config = dict(
    num_hidden_layers=10,
    hidden_size=256,
    num_attention_heads=4,
    num_key_value_heads=4,
    head_dim=64,
    intermediate_size=1024,
    vocab_size=8192,
    hidden_act='squared_relu',
    norm='rmsnorm',
    norm_place='pre',
    norm_eps=1e-06,
    positions='rope',
    rope_theta=184000.0,
    rope_fraction=1.0,
    qk_norm=True,
    attn_scale=0.157,
    bias='none',
    tie_word_embeddings=False,
    parallel_block=False,
    extras=['local attention windows', 'gated attention', 'capped logits'],
    init='trunc',
    init_std_qkv=0.0806,
    init_std_o=0.0,
    init_std_up=0.0806,
    init_std_down=0.0,
    optimizer='adam_atan2',
    learning_rate=0.00178,
    beta1=0.9,
    beta2=0.99,
    weight_decay=0.12,
    lr_head=0.00588,
    warmup_steps=351,
    schedule='wsd',
    decay_fraction=0.835,
    decay_shape='linear',
    final_lr_fraction=0.02,
    batch_tokens=[32768, 65536],
    max_seq_len=2048,
    doc_mask=True,
    train_tokens=345000000,
    max_steps=7544,
    dataset='wikipedia_en',
)
Each number is 500 + 50 x the weight over its row's rms, rounded and kept within 0 to 999. Layers, rows and columns count from 0. Numbers have three digits each. The size before them is the row's rms in percent of the matrix's.

# layer 5 MLP down (transposed), 1024x256, rms 0.0938, rows 497-524, columns 0-255
101:482507527423427501502475540431523466518506479475446482422509425570507411667457508539520530503560487553581517508518553468461417519569503527532527558511552590438492461533407501438476463353548469486497421468457513513561509543499467479527460601571450441438539529498486541479498560458367435474525542541553492410492491568498422446530472471438431445541497521552504506556461421522560514484469493421539537466520512661605541539427497515457491504452499424457552440450498458495475510409522436521442464514482441526481455465471464522484385490348506474502527526439494571538505455511480537430565517453555474509501449486543499566455479516546492537454452504508535511432506559450510466541492406475498508592488524472509493551471478519427565539471581507628413396459375510483454402506552529
102:448498534457505484485559455467494518540586524478514500481379566489467487563464541558477505447512524434494538463446588453473374493454431466598558502556481457507401530528477397412467422564479539539533568544504617494555490443490527560545444478404444446542530527412580548437378574488478509405506482532519490511456458472485485509556483544436598472541436500484509445472409492500574480493520527539430581441492595467542380467459511461502522443445480431460473480506470446467542530468539560529450468565496534442504470503498432477416452504502489459477551536488518458522449532422489495445494455498528568478501534555444538454393393537517528494490527578554322526537374420482551491423573536585557437487493578485441509567448526526531476472566455420496444511502452553556514515518468521
095:429539507517473479519474533430534485525524541497457437518479550507440477543498429524481518411502535589511527472636437553529431539482508485538417464526534508533498544516542523520495470461512557543499476405490443486489451451537555506509491513479545583515392521418475516585432549519464556454465497474496498512506484597566485529499574551564491479558483512566555492480538478418508477567406565577459498545364516573715488515474587536456492456504483501421468621528532558487545466415489503541477422482448537537522475506423473578520441503550665431487479492545478502472535498465462560557482536567451489465448535471495491495554567506529504506461450509428418505470507438452473505507450512300436458623517556483530551492457555509492563533410482498524467485461518533374444533454506436
095:448418549558535482442511565500487490529481519510491506481623564527446474483461587445554513543638493461474422490539488487538420509412544388506509514466458546491543489517535501490470385434482438556529550516379614518530438539527531490473522488463420546500546534461462481530590565516453493530409532534512500523425424579476491486484486438542565452564491509451495505527497487559450516462505532426429373581629520393540545554467524498505516533516577502386424508433483603404571469515567466588522472445492513479485503511562464400504424522520504500504449541453478529447489504430528451428494495508514447462555566549558486481374409418525455468476438552450530551489423460514568460467447515491548477535431406486452422457493508563487499499518526427441485566431428473510552414473512467
100:446442420490446534552656419542553623464536562505505535546483576550562554500533499424490476556535504477510549454432467513409501459482450445461559503444433502485396493441546459524493508466508547426541627523499468497482516568490520527497468481467594541479520589504507489480443490398531480486508510529579474503536462503566495460505568450444510530528542558480497562593460591488569550536498540423512412634596537564522525436543528472590452476512501478466435468432518548453494442442460523362483435507528472503569596646434538448524528480457480486457456546537472524460518517532523549479501516471571481521511459579390565597511518459504534519501535485529401536557487497494459455526453465577396423495528517631492470488558469463560422535488514522499425594473520497438518540549544516
100:505488447461552510487490475527509429464467482550499511499561486435544466609542495597495534556498425493474515498513413538460429400433434499549465481513499531524598529501484534527512457405501441502523531462481560455518498458419513434428550568418553535403410501372536531416488523529458555572498506452482422553507514416521547528485463491527471419388525517470495379606541552499476440465502495489486469519499599511519483528515553576527452470570498535522607446560480490537458492483441458554502498555575537517458511565514484439568518477505515487447479468459488485429413577521536430455403483478462486431515476480566536443563437418516430430433571491557621483506518470400565458562442429476484441566500503470406460443453653390511476585487448473447480495499502428474550402516480516
090:440468442574490498467483568513423548519552536503350537521511553446534471548451475525482498470490530538449509461537534531492575505457531515514526412534530498437526480430505477495523472476526476470477484455454460489547430477462550507468537528473464519528463457550570467465501497490486552477619503470519457470506468489549622512540496501544411605538535452467590422378448532590494381567565549426573559437520455587546444374545478477541499476477548490484439461549506457520458490532529474456540534466457472453532575508496578575613518439559608517510418493544437488395503614468483525408537476432365406525445466527463503501576509604571494545464464482568514526545366537581571479467510538575546509504494539510503627512480487490563476501523473514568534420475474536491504430451441560
094:530527502452514522524520450469504460554547455559446569497514520546507394463502532542403531482549586565424527461448580490536523408501509392460493493482429555443495544489453482546554400464593495467530506501532483513569596458336488541501577538471515500418513473462510475467556491490425523462475502536469459513498483408530637482562488578582437522564522528499508432588493561502500538501405502517479427469523574476510497514487484550564482531422531445514511478509543487517468527564471466547504504533406492452483563486494501460477517420461447559503533496375540542500484526532570462452538433441532565595471497535392503580622480445486478578506472429558444532530543556557587537477486459496426466502471433559532522452455392490372585404507524495469480550390595563437575517522507544
100:456480527547410522492396503462517452503478574455559434496528508581542424557442409462464493494546534507538592469431500549426465462519493564500393495529490522431331513490612508449556473508501497463526547530412490485429429528428387537552548542526442569417443488392448407477566490538487491435493528494526523514417443475493492554483414491431559459580403440458460606561507579420491467458521395542503460561454509546484444525462505513509450470536494436471511502458437491500465546492510547456429472476488540499527529473402474637474397509364492535499539530589481416468517497525580478528552450459595444566487501556517511527480512451497539456506548519468450497484518439492503476443474466509446510498531500539382495440555405551516525488450506490445463478471464397459473410532510451
103:453435521521542520517473508540522475575556565599459535494531443412479523495470402455437615488526421503521516520496535515489530417612471546499512571616459453554403557516471482439466521550523439474497468546443523425556442504496522509502438483494498496507438537453477464505490485525490463422453489545529462515689454530539527459463482501504502528504485567551531522367539478466454415412536536510444504465397564525510544513488493477568456516590508457457482412547438519440483458512541550536497540500427529538623502572547549409558587575585479497559481478558510525380496541462537526530432451579477677547494481397544520507458473598568470478533537483475512461543545533506465500495551487523586547521531582507485518434557516517554528443532476470429402471506463456571528438481596501
107:469456480609520448483526541524443481482465450497461500491543491469506549498406530463590516564391490501468509546486540478490537513588548400371527429465478508470513484508524517512568489411471592521585486452553536478523455517545532488475457458495535622454561567587517361550570551561538475514500337512519521427519576496430578577475526511470469502545464485518543542490461489538373408463466477402471468509448462519449528501606520504495491508472416464515484489447513344468557505544515486510497503588481498420516539486596570475446490490500514480582463509539485436510484390584537520504496533428560576566520457480537527449461476520566432545468496369506516496517528508482551508562469533521450519570491453541434553534496531595539559626431556469546499539483587480429503476425509458
094:489504450621485504577522476555536491433538469425496485473561458609573492590529558436460536504416663408524451382512493511468544538483470472508482631516508535465454534445485431528471459455464519471507538425443435503482562598471472494568514602543579471478505594430544528483538554444591486368532465528534500589445532471468463525525465461498533473498547524475486476569483491476555472448587534421490487459464433499506538480545626507508477472455505542422501540492440509507478461475427445449525513526399464554475441406547513446494392472489460491467496458492533543542603459392417464505424479392527539512503503459489582496483453442562534507528538497418419503564533485428636532553541437537498553576449596515478493524507481483520445503506441584507547528505539462506537514502559489
099:457624570539438483495442555586495468460448491460556506487518488517481537468544477401501519560473496565499484502494485477576527490489510541520536437484547643459474435476561494500486531519548617427380434519528445503502486396433473576454519555526455459555515436481594392560582414513486485504525455566410568486549464594541434493546507519463496542493471572445496538527396461504504547485492618552484484459513506472543525573479488431456494510426538534486506555450553521405512530545442620533461610600512550456561543598487494523532550487524445541522532375525481498527483490578509434578473545488438493497457507491467481490498498484536509569446573407564460588564530498422498523469520476500412497419411506452520476576526534406441464593462522609467512519516517449470441499525465420
093:462412466452504410576527560538534413492601480486434501579407456527538550505455455521530479447570513547510600496513455518452587471424579541570542356498553542410433600564419464504486479515415536538427432526494486537584469546514496455448467557632463579549466557547536523473489437474585559443531472444499505439516496475496535478549501494450476603444496429413465459460475545503554545473506444599504520476478481474568507463567509503397534477551499410467560488436428505521461495455554448536477484447480470478599451521405550465485463485496522484528436531571515452560522518455483516469512493465546554458562451490441639443436496522482505410454439476443498565505478606514496475546484451414511515607606466486524468460538518521389469476454525537498457492445488520528406535439494516
099:471507377631519414497507498497446458481541565507453467435464572501594564527528478540524488455536488478551516466430577483515497405513459468479460505493498508507587471452464533499504487533402556524513444484562523518570469467498577506524390488565521545501540521472514527442529525356482450478406518622617522568496519458502441515482418551568515553471529541490484517514475615375540411533533619564393447503459509567521455514543479494497482484477469526501430401439449466493501529464476556440513429523438509542454632523443549426432496545452495423493455486450513460472552597496470501588511473472600416483416496508512565477496488509522515492596530498494564589618514469452413509484487475489480472404578558493559421501591515484442469501536506497449531493466487451506465525538607532
103:514471426492371485546505444528475540436474599437434494521521458437475449503503495475442481443490531437480538486460543476415493546548544418568479511519463512461554502506494503524445571512570573538433536526444457626395413467548453505406407502531522534460577528549537484496511566506623523496522437443501472533422499447583620492547403457589515378506497542508572378555469506464559452473483542425545423460495518526613502460444539442553512413604545507507533477456508468570542489512439524481445542491524470563547551452490493477549528481519485483525499474515539515529501652499532572460487481477592518408551485516508510505465561533530582463543520527559505607522483407469469549469444473544519525509421441458460489446486547545550520496505541412593465474431506530420524562538408577
097:485468448534481510530419507394449487494472500544413486457475556541509492486587516535464402434473510423522476521591496483600504516347377460462484605573520457475476515528518490549433555512529539418514490526515445453452503543415489550490481513386480486525547495455556457505475513480434440610472541425466502583573377498447483460521507567476494511483428492426420490566501519577544525499442499461480434512444373461445500421509531474490451582478524518543553490457580489426501421464502563526499466529455423523511536545503486465521635485479587469398446485594484485470540546476557510512446446417493654530473587557468530549518428491548481537535556494528528482548524493511521423502542517614483487511552545435522530529469505476586503554524573500506470515493519400456558523530402587
108:502353605427505567426497521573502529497500506454497533410535497463523554494508550495477549489467531428548459573558444417457528454444534515484469546563528660498368594551498633457501515549511499527545443551471455507462458626572582560511547414529482444517464444599523476519460502553459496582453478490438479474545557490524559492588466436511527432455590470453420528492498500612509543440492555514524592523503538502456545526469387459513471444515563480560527531492506550500497527598519522450501492522477445560481552508484502528468532450443537492531516530420529389459447564417454435451433396488532575449544483442453496490492491422494477482606481572590493521522562507475509495601491514437449529494441462549550506459484502533467489595462487489424529566537480491384497448506477500
099:563609495529571503475445462494547558620461507613571415511453417488468536558423516456494526564489526474499528465505458437489432531526569486510483552482480583480468438331598446524526598443564471543423489558542477549549524561565454480494601425525464489519544508473463470407484473491479519461508551532438495455586418556466527526539654501519397521550504442471484584473547511641523542520521521497532484436507475472544425489493515507485459419506556458538476532494632505581571500454509451470473523552496533522466479422508493521449500550533566540518499467456516613530441521524453537504469466428436483595457452431530472530514533491449613542525435524505461450480464531533506561472487528434511513532503515552553521522524467474595482421375516600471482487562492519531418532570571558
098:481466444548565592493506568436520468483589509500466443515486563569549481524562470502562489578423491555403448493469537504488510556405608495472477467420523483533536555443445460439453492498452488570459620608500435468557534605499465445467506492517553517500556544444498404446522571434475433553464589504383402475468421428482444479576485469574521525475535429462495411414581552585515512521530466578517542503503497523491511479497578510582510514436614413505481426505553461485472466445415542521443556467435525511474447510487454488520579513453491559497452602549487539453487608517637616556526538405543504482492533495510568557527499577472489534540548479500479518542576464529554576526489469535477499420470493536549438487506515519426574543536565479474574489475584486522555542452509525
108:467519515491442380553510414491546482554557559577476510465516441532557580526551506457604627500537537624540528491538483508557531524474542511531561505587462497421566551586574526614506485517509562418515484501519437469566475503441555430497497549520540495554491407570565485547499502495511463551538561500424443498577414417496471509566464466493515480452558519538458507462487527475566633524434447525430498538422499468548485466402426516547467460609478411455507563420456551532474479493493532456525492502516483538588418530472629515534443530484499471553382576534508494457422440472507468578524498419509472509445456501363487411425532528460495439434464462463442534425545561548484444400520440477471462456513542543505576528494529478466514550464528503485425538482507505589476427563486509
101:463481440447505519619463444568461495523515443431531571528534489576521533464538484503435534523557497489519456485485539585592495508619481518523488446580457499431567555465486570525482471532483542413570495499468548521530462404468569493475447474460476407541423412521503618503397509428482433556502481477598495488496514468488507461391554588512468499480614534479538501558558478510420554542528464464559459453530435462526455472484553421544502477502525463486551385467480463497402492502406486528391502565446460519445551526545452484535489500572465634468524523580499439457578510461550482432442519494424522549412489504507463589514526468559495449466471516528503479518401502534607544403574343603497549544508493503480529451543424559617493511496505509536466516528515458494489471465557573
105:482448435581505539592413396510539418538470478467463581504489487503492458517559461537476593560473523501459518517537457508500450467592450573552470548546469451497482483554546562513472489465487466498573420423481456479481453444450453381397491472530455558529536437474433402562377432419543547478464528556489490663501507505446465463426546455505481562537544560591549547498456512489582394545415515458509448532497542509472570404467511532383462488509522467528555483551527465523507479510434552549460500481520495546510472549464508484527526498457481465546644535454406453547504551601551540451499534451552457630533536602482509562474559527464481466496432578489551509473573528471452530595525502490381446531529547533557512483514496513481486507513453460452466570475437463572575483512410451
094:502537454422531571544494561567484462496424536540469569524496485541550573493513489494442467533551540513566563450508579454522436476427525513574474527438534561467497448538481498528507421514514505510534523431474486495597551460556542480556469465473514496533482620520428493554619548540512497427527561527550538506419569542511525466494504555506407513508486545401519510435560446542504504415501442483500477498530543528517552569436552541574478470517510563463560519411449515513432472438542549499438531488443501509451432507495575565408481490580594536542536552551584445594536549612572421599491420503459435528417452460520428424461547454356423475403505588511423471528561584543497453518519479444490448411489560581536519605566487546470525522389465475533506536564522504547481493519436422
106:471477446485490542431450495464496461398520433395491609550509482527498528496540593459446433522490550551472436528538572501555448389527582454475472518490479577534578479403439475582602509470396462488463568474484508550594483469419535459503559477500500521556562485438570465400511519449455391455443525558461459492519506498538455471566452498534400587438460506426428478506546422436507472481410495568534472480473570490520525500358468492534474519422533558620446515511494493407450557488540564576457478440449518547545478435556452534490515503510500467483489487510472619540427474512505573564462476474422471526489466519447427475504511504518396475437514536452442551470537451473530595539478469488547465474588442538510581507523562480494502478515464427431523557535411459619444559458549449
099:471504495551545477486500473505599483512572503526526461592520505508556527490423500511578486466528430519428577540534525410562508515486513511532573460502566554500476585529471453518488560490574382440547520434481428449521483478590533456503455550519509518501557455486426531583529516475576497532468454524475515474486485545610505449675631489508552471551446450546536463524544476455405512539611475453483425477488462462464617506504519562552518474399520474421465504626518543515509472522491407434440450570503373473447513417546578500489455489487504516468422468488482470396518559397538517423535521468467399349416486501558525556477568428563521481528472468485640492482460517582463486525517534501529502519558544536498569438447452533509452569508518452533477507497560498520504435443485467
095:450554559603496531487558498486401529433529401434558491528464544398531464504554527443404549506406514576460552474490388515452501479475527397475454465530461529554554517567547517446443531451464475539419489566563546460545529527472538490471486501531562534553478474552506513440486610525469475543554481512577472537580514530577442522474476486541461438539414453455466561457569593509473466548543512496378429562467510499449520470540452466457512481584491533557509440359532522502549388467432532513484544535462466426497504508481458500545496489488524500533504468473480489467474628541512429538485566452536415515514602546523463518533493571484472553464455551480522499479540493521478407439540429458526459527453383578444479481467599446531521402445603534476500504561486366425515568526573393
097:496444506590439478527418409556468464461448464442465513490464469555473495502491455460378468494493463603452584547590570411468494468508522455556510411587458469474512453515503542536461488531543544424547520497522474529487492425588595495475544531572470532499530549529482423509473438498560493462485372469529539527388506499562558498523439570522560422525438463452510527562557466478482461572623431424522481480558427502520484499519525523528481641491517517513539531579550510434440415501471519617514460463522427433479498479499549414467541482504477452472494497492477464526542486448577564523504462422437484527488512566470543473456517549467466527483525549537534503478420606529451512432554514403434422477449551599524548440568566532410465529637461499503500515554533667550526527453482466
# layer 5 MLP up, 1024x256, rms 0.105, rows 498-524, columns 0-255
102:464572427498519555578453471523447578525566566444477520465414592471495568473498548502511548468529544469358420501532534525490427428542429467551570564460519411479518556505417532462439592551528497615416414533476526587465583429543494470518491501569435432553486549514442492536460409579484523533509422447456507529509550452479450545492505545520531554517521536476495402520535518604521483533535494473521525482545473515445536463445416560491471508354397544474532499476477522478509490497515517542545578444538490570460523506507486463436378489554447390490556406490502496445545517478442540440548459444428548513526537506471486508404537572581511497475431490541490434558539423486550453488602518496509442494490595466512521552494544448463557410531526578558544403529509546622535500460530535
092:456528540446525386546446439532524523522530471502502421358425568471492484532379538491493358550453592504538489486424599537541423367491420583604501465537490519503479461466551513425499516444489487513519508501495507484517435466535559528631585467562475486579491535451547551484507497543512547454634446562497458437524571584432414399453603534534477519505423542496555566528501438484499603476492576501560476505508431561533499404547540480536477477494412501477535532405473518481510483476486442512480446549541577493501461452520559492468557498519558462518478446478567566512506483527371449512472483613498517481500487444471496463537523540484498503455442485516508496424502501415484588510504476470475551509436485443532493474482477482608631506557494495456481457509432475446446590462450438
094:465508615459424470492447492533450557495454588457574477532485543361472457522483530452449489510507540544459480519507451366492434486523539468513531508500561460521464509597502473458440557531441636433579398509459437497438463521493425521469556540547580564487464461477555445567452415429484570543555456440474590559539498547539480475573508513432543546553440502527491467505492539592483483661479523480492488488565506516422531526497374480399518450442427540447506545454505556492583525456445505557557601467550462493483483442497434504516528497382610461515399478513533578482491470445457517458479545521513477567430471547467497430556519496539495434489456569516579595556476461471522485541426512467488512466384527517497377502435457519511517443512506477482519520555487498596496494434484566
102:537530527456446393476457536476568510524472466485517555494470523526640459471531587470445417516456506534531474563473479407539525488539450524489453519462477567548485489573526523488411559477434461425441384530463493541470431466453547530603414546498518595418488521482532384501419574405535639532498575548529558509586494585427385460463516404489481497498495518492460491475489526487550524514510542477584473486432501541442479525462472436413451525473528516479496518486504464515537517474514561495492441576533554527574538446461568460531477464482453438621469543393529561443517511492438393446575522517510462523528589401548566496514493600595530441514471408484502485397519545405514490440514583452517538511516533560480432477468431441505479480480510483577461458538521521508407565554441509
098:521550473456557432422497481479516566514527577505367537477597469422499536517437528462538384467485542565469504515552464418492506371530444496508503471615554441468442405570453541495464541463576474472507511452447409503474496503513435481506560477586488414481485498447464523455528527513560505471597509521563512511474518567474432564492460462403560628524492475504486460498569475556555418621551507503457471450483412470507517493570517602508550447415455519478551510557451538495474447531449498545496480606516489561454518502435522462519544602432517533515433500463513545527515489462445448474561528537553472577508485376464569424491509536573504431584484443429565495484462492424531556517581465384534568533437564523528407479552429502491526471579516501468549440568424606483498507506478504
088:536565535500481505526586545562482434498420480479565512463555526411496553350410499516567486457519496567579517431406516419492490584516418513528494408466423429556412483578470559445467548535495534562500550573534507564524494454549531591584455497544489461513508506465502498557525516566497443476471492465465470590516517489385382520457562522480419463400546561534527495548525496385543574503498526451493451490454523482502514536547464497468403540509536516499452527461573430472519397537593493470609481512594550461424466515505424480568477609451534439496432469456511471551502511496469444440572472525535562457511484545467491527463519518522539427493505454502531578577535479433521493528477517431589404483432545425496494494447453469505643480531559424477532468593481437506469562415524531
092:564472604490531483572531399497572522487525526463509495422599525421381482442407527514511474494447559480534496496539375455425576496527522546523500535405551512513515516497627495395517485527573467527482547501453496460519456536425440625520461540541518510454503454447452501485523490460513505473568467609567546543508536465486505463543498499408500533494518527532540546568518451509489487566560485486544563563502526481488560474566502515460434427493498474489549528528504544464482559520533489534479539585417530436606515445575469445571447543518553451430405512426496543510447550465489501499521542454560509574462477506442647466515547425627588470500478568493403476510507408400550593494453519476491334490520559554582506421439469537430575505504521489445502502455528512528427525498516553
104:573600487493537476525423518538486551479488484482528368443598577460541486446473516552472470454532580467542496478454474500494482431573399569567471488550522344504447509464540634497464548400465453475541505486498570448409468465441512530469476528536463601467582438594581489414439489493474483542496476519474605565469496518450485608451503499482576483493516555523559539553577478493525531463379409537513537489470443498502513493471464491518563487352564482480478481467439600523543548477428521470522454452459497523507526423637501458422627469510498458469462466502576530494526525489504531515435458480506527489515511505433517480391481523522450514458475570493437497527489621482615552506474546423477473451503603522538494455347501529487504526484544491557512489515535470509537572526480513
101:534542530514525492435478365557561543528437579482484503511609471531487528525427549549447472499436485516482468445549511561532495458598481498517383494433380393582461487499514472510482507460460568443569503503397455488427482480399464470551561469612464430467473498490399577419498429519524499491394478441508511488602470571469475534439574450507564555596468488527566489506483451584516519456583466519498510549528476518501518492416515464469516562508522489491503526545536485571561490400452486474548589528518437537530591498553495508529457487435465484492548455438455504527627580492464460563424509446486516501525507486472413510569593450560425566470474536402513556476513474484562444530411507504511509601446510470492450481467401500468507408612503485563511569526524543549433531544458596
108:512559534465554526454442546578459465491538526540498476508577437455464535532430414527503489431459539547422506499508434390509566473526521557527501442502541487447521502488527529528536471560437461452418479492496460533522471594461526520519524483493527500560454566551429472469532434537495506564563588516462496469479438602447515531510510578525463627541579576514438493502423551543516492541549474445655455504568478544447510421459547497458481501436558518576449515488498457490477396357496485590498455589542565537481640522534498486565513522511485428563697514600457469459440542605537520463478438555549496550563474560471494481529458529507499519461469460510480502452597457449532547470519522425610514547391488488501439541428528474475599489517567543542553544469471524523479492539478424
095:455517464521561557502532458570499465581505543473510487505553456536537471422505555525504492503494445500451475469517527529405331532520506498491410470549474412521525526551507497438481498474528574509498484599508540475457418545493420483590536584494633563551548485556358520521541482554540579426447468529502547452477472440482412532471499532507629518502540583508553448554468530387515345531520553401553521516557526532532500432479519468477432532517543513440586548499427542527558556502504440466481508383561481494464526496496456505540470519433538523497457423472620524490485437510502550521447505549504509446488511556399476509575461469496474562492475580404484488513597496436553445456545508506502499560455546509502349437455428528512516511433595576445501488559406520544532509440554499
099:554606505421431456475469541397551484486498460507323454416573479544392465437421439466445525539466498479422440463488593500464537558551451406441443418597500460438518550516541578438476497451549472516414506573477438517472469534522480493471438467476538447497412457497516463532455470494536575530431519472454519485570557470484492555502462479505513575550558543543550557456514472489503527513487467471525544576524469602538497478438485435419512510480508607416527493541392470539563469400574501537409570528551515428540470483512625502483445519593489541468561456562488457439519500611546530501527552501530513507467520552511568517503499627537530557498406538498590532410504439490509436455522542529571479491444575406506449513534489483515507469492522562536520439455487490610503556504537552
092:599506532500581538458471425481486575581452580455412456447592539532466590537514591448489445519428491596472428510572451505528485453489561482551421579415503460505516519620515514472404448478514630461467583453458455468443536587472515470519500448510499500480484464592502535475455361534495634559432468444473542518566526467481456507539528514429573461476481490501495482595574524509505588608505539453554517509456387456475531473518473470499549491492543523486477538589444516478490484448447508541483557493490456486500583509514510429487549481446537460452588572559576472457571486452484563502446444571499589559462612500438456480614601452545450475489446505566426490524473502469518536489468536529528519460465479446472512526439474453454530465556486509455490427547607515518479547564409447
103:489479432523530509511550438544513511484487544460513434499506571453570484405496425543428429416425540545437515458428459527452501458561459533514485496461539477563351491466510563477538485525463547423468460467497522494471547564392485489430484613595483559500487531401523468434464507481564472541555539550414637560492432550461440518553449531439582454409522451489508477540475392631497481549444433519589459520446503517437464501502486359438484519415522481506513477532479550497544475462449573419534410445522541448591537468526410477491590469583512523521463482472573526522497558438464433531504619492532453538486548497451486432464489516530463503516483509518451460553457554520453539501535514496527535523446625571539462501454445468439458524455546485418510487543560396550509610537525502
101:488464504498531571545578535501475520428603563418522406429545511454502466477479490560445448496546564551464544464431503573509524504553482635463521512403517434573497497546491590475473469523490555467548617484447502553525555550516438585423482527607494498530443537599445539554443546451577414542499458577506497492600502453526466523471530498547560514466594419615503537548534429520469428498581509404425511543442501523435510463545427482437510459549582605599500514499494570491590446559533508524474493600494551491445516465485521447490563507461433486550549520589586468514471543419471401545525458555490515493462535414456536471444507497506479413524461486498494502532538499469547550507487489456549500520380535510591482509419534493471576474486544437503496557542405478585500543549424564
097:523638540458499436542552512588455509448496523465455504495374522484525573409488498493520490565462573546480485547520422506541515479485417523542536484455548483456485417518569520436408580463448508502502498517496571507497487513418505502495504413541449571454344508483537536451517476466564489473474524494476512493507525538391515415530481475447460497374527556466517504453527462501524456559487465561548475432413463502393537507524515545503606499513575590501568464471441496622496409462481583498605412500524575449517544508575449502613498538570508545409517438601531550510488450492453576512566521473477550555464475578461518392530512626534536505394542566486446448447493437450492484498460554540503518444516458434507539516433462494492535499511505525465547547601497512519432450587411542
108:483522500503521465492457480392483570628539560514418446458509609481535495465529509428482362471499492536542404500458507497524532391570549582489430517503556551509554430582407498600492535449502475464530514506476494581465491584478467485578482431496569477525487490608434492495544490592500599549490530454460496492501496414500517533515462479445555462443567493571532477423460482530517510633507475441563463480472478533492605462588405396511490479528490489535491594458457587510511523493463477618423586573573502529534548415509451401491483481465587497487489402468542536505536489485528464538642456493475491514490504418425589491544494543553538492504457560462523494530440522507573483525569512506535496602428499511592487425440532410538530473526476471434545471431459488480508435482486527
099:413524508445483494479517425545510548448464473472533505397467548461385536467555448572519501489513512481507428477515407497579529492559506571528527503463533469519511477582573440501462482577524506553561410514516525481428485468461495532528426524479441468481442510495540508521569452437499528475484441491540475504550535385490474455371453463456513477467424446519490493535553620412552514505475556510521501518432425490584491478460461533495493592436518534524402490491414496493541440484542575505566508486533530484580544548446569359583493549528523430567520445492510444468553500428470467551561560597502464423580592552535603428426485498605506477487484579440486417478608488422512551474497511454482545466430553468476420585532406528528510446501483494448451512664498560505533583510428498
096:449541531388518513490480363481549605490492449448486533398554494493429527553504595520413505528467514504528556511485550467552526424508439585571567513458426417520457466487505451464463514491420480510460511500441496528462456469466497453461615530530540416424485557562554494522528504513608500554450446509530479501665443608454429462515499427472526575466531524441451487631503464473502575503408543445455498524491431484469482447500556490561450444457532458502533584549512414607466502454475488407489499514548535437525480402524478382477542502563508388552518542540525480498500549445519411544612518545480528532460598553496573441526502555575505551423534444443511490499495425437513548480472465502545469479480482510488422455449466513487568495577465569447407500539434530474498556551486515
108:585513616484463572538496475461491528553429485483523503546490466530433489533497506488481499383558567503472431493507404476470482449549417556521389466458525562525525546545531603564425482476512502513453414418402457569517450547497465498560547528592460469487483568559402419453548411543538502464470457481481555512592486481585383571515522499433508490461487450517571401587579531515554460625585439502521506473472419504534484368575518505433491503412563495526517485526510544475476474549543465450468517495597515571586513436495459504544441507534490555459481436489542490478539464514448551471473518526546535454459442540417463413462502505496550428463476517410492487560479439471574520469525484518462515554481551485518334560489459514472513522532516461513498446641446573508467527532400516
100:502506504576497527520551405408538529602524504559468474553426392459469462444415502520455455580494439523392484458517413488547458469541494545517530445530481574499426489519519521496454594521373579431476451484549487483455532506553503459527456519533508618445500594546620454440553428500565541466504504549536543446502455476445398485553457474417492563487447535506561417546475557479456544562495539461496582518466453448513531471472531458444551525510473516489589534473460489564633522500472483447528486449472464556432559518426474469493524575548570541609469447530502661491525454484514480495441578546405500543586513426551559414566566532472470457458472571545426504495596472427462555534465493507536486456515483513568470547517441536524559544506436545513522524616480585491483514515467454
104:495585463416418456534486433469504529600557429494540422399522609530495581464503513526550571410525457510591483533441522532552552494554459522542552512543545461509502523613579594547434473443424558500455583492466514479466368542491539488526549525503529449445558505567570427409514479488513511508594481561533582503502537499441531528464450532529572460582534632530469511452507457529477485557532519499546580499522396575524471530541586557480483449449471443494598507449401428531448437477574527458453549512490472491555550459467515437470507554500500403633537561429516489532502543472361590461482537488517519529519556554514515532503519480522563491434497504422453470476585510465635441423527558468551489461518539520523442503524444523474539498461475492431568489482527501565499506553491572
092:469537555427603556511552521464402535642472523494489511492443425450488546494481477529461527496498503491524498428575523451465472509502520476533402469530535392579528573540510479499425541460416512471577496476496491532540551447560516497567543496535427521460481472567423385524560454564485629512454475445419547485544463479429445535540513502493544517487462611567514492514543537493529477463500481517479459468597445485423486477494547526430560448465483494523525607386479528432547465446407559476438518466445549436485592478494546413480494565481476556452473511553639493488488486438474422482514435557501439461510479549488507426473505500526553516379461495522347539556547452405463545502518500504609445448482578537547481517440538397515525431526532500523588552493437505543455539504385545
107:530539545404472583520473485507418490499481536562504449541579503503427519479434462506496520469555480495435438496492445513515429452612503479489461517423593530466549458526482565490449595470540561441488479474488365453503542616587482544469520497625504542550398514550528457481574514512498466427473520478441495531596494436516451474558547499494467506506527589530546518500545468459522522456513504562488498507574435489485532419472479453447500552484450520542473588406486502491537502459578473543582552534492480579476486468498393475590562454495483414530598454540514587517423582450503514487561475576540547621544432549540475426565492542548581457517480487448459486548620483510577475462466514517548483416482495552531449544378548485405561494525549520547558563544429442574488641477481551
100:498543551424453613501475494520544591506490479451447458482456488505428547487467548544484550516507626500486445499482400477467573442529523571566511458561452493494435495541550540543487482604523495476509551422505506601409514526559528513506542560498385533462451568501475586472470425508545469564469471567551446488586464529511470554507518475460442526631513507559441577614488521519446496558487617464481545532483552486511490371559588418453447490510441482461563630531537553489461454471434567479495458604535556471545505507438578481456566506512438544550500438537481547451549558459488450417487510550488549520493519596423528407452481468553548472503549572448517505526585431442444529446461505542510475441514569543514392552444458515561534507544470471447556454615485510516554485486412492
098:559529551466512506419461507474533492527439535493488443457466499545479487507515577425522491504447601556542506611481539546509477427532552525545532480498525519574521529535446480521504580476501475544494564433477465498428506464408432504552557488503418463449551553465476557528463563602486506465525480530521464539573498497481398419525459487457526618463502461536544425581545570419492477567499439457448523448450356527528572357491557543479491490497502576478485531543433495500569434485466498525540482522504527552400432450447561507510430439464495506495522490567528491419504532415504428509578513609494569483487499555453473399480482513497631530500518500412522500445609518482442444446581500431513479579400468440543462484456503451428572432542463559473486450488554639506425426491394434
097:468507514446486571434490462541557458486550493430518468500409429447454489497485456445435518387540593495528546547406491452455538449542400502625591461543477486488359548514508499527538528396472534500442577580553429440410477486526496458529531479466485549490467568569408514517526416596508527494537542565527529571516506448468423520427550454512487454449428572471557467624493572513545516451509449382576547436509415583548562503422569502555395486470492494457479536523482493507535536468531452526502512564510548470450487467462556468485506527529541423563545476555498525420500505538573459525569506502494398575496446476421508445448489594494510548502418450516473520472436393432481488400499562500521454559537515512444542537498523455437547456435515453471479384536539484547582477452518475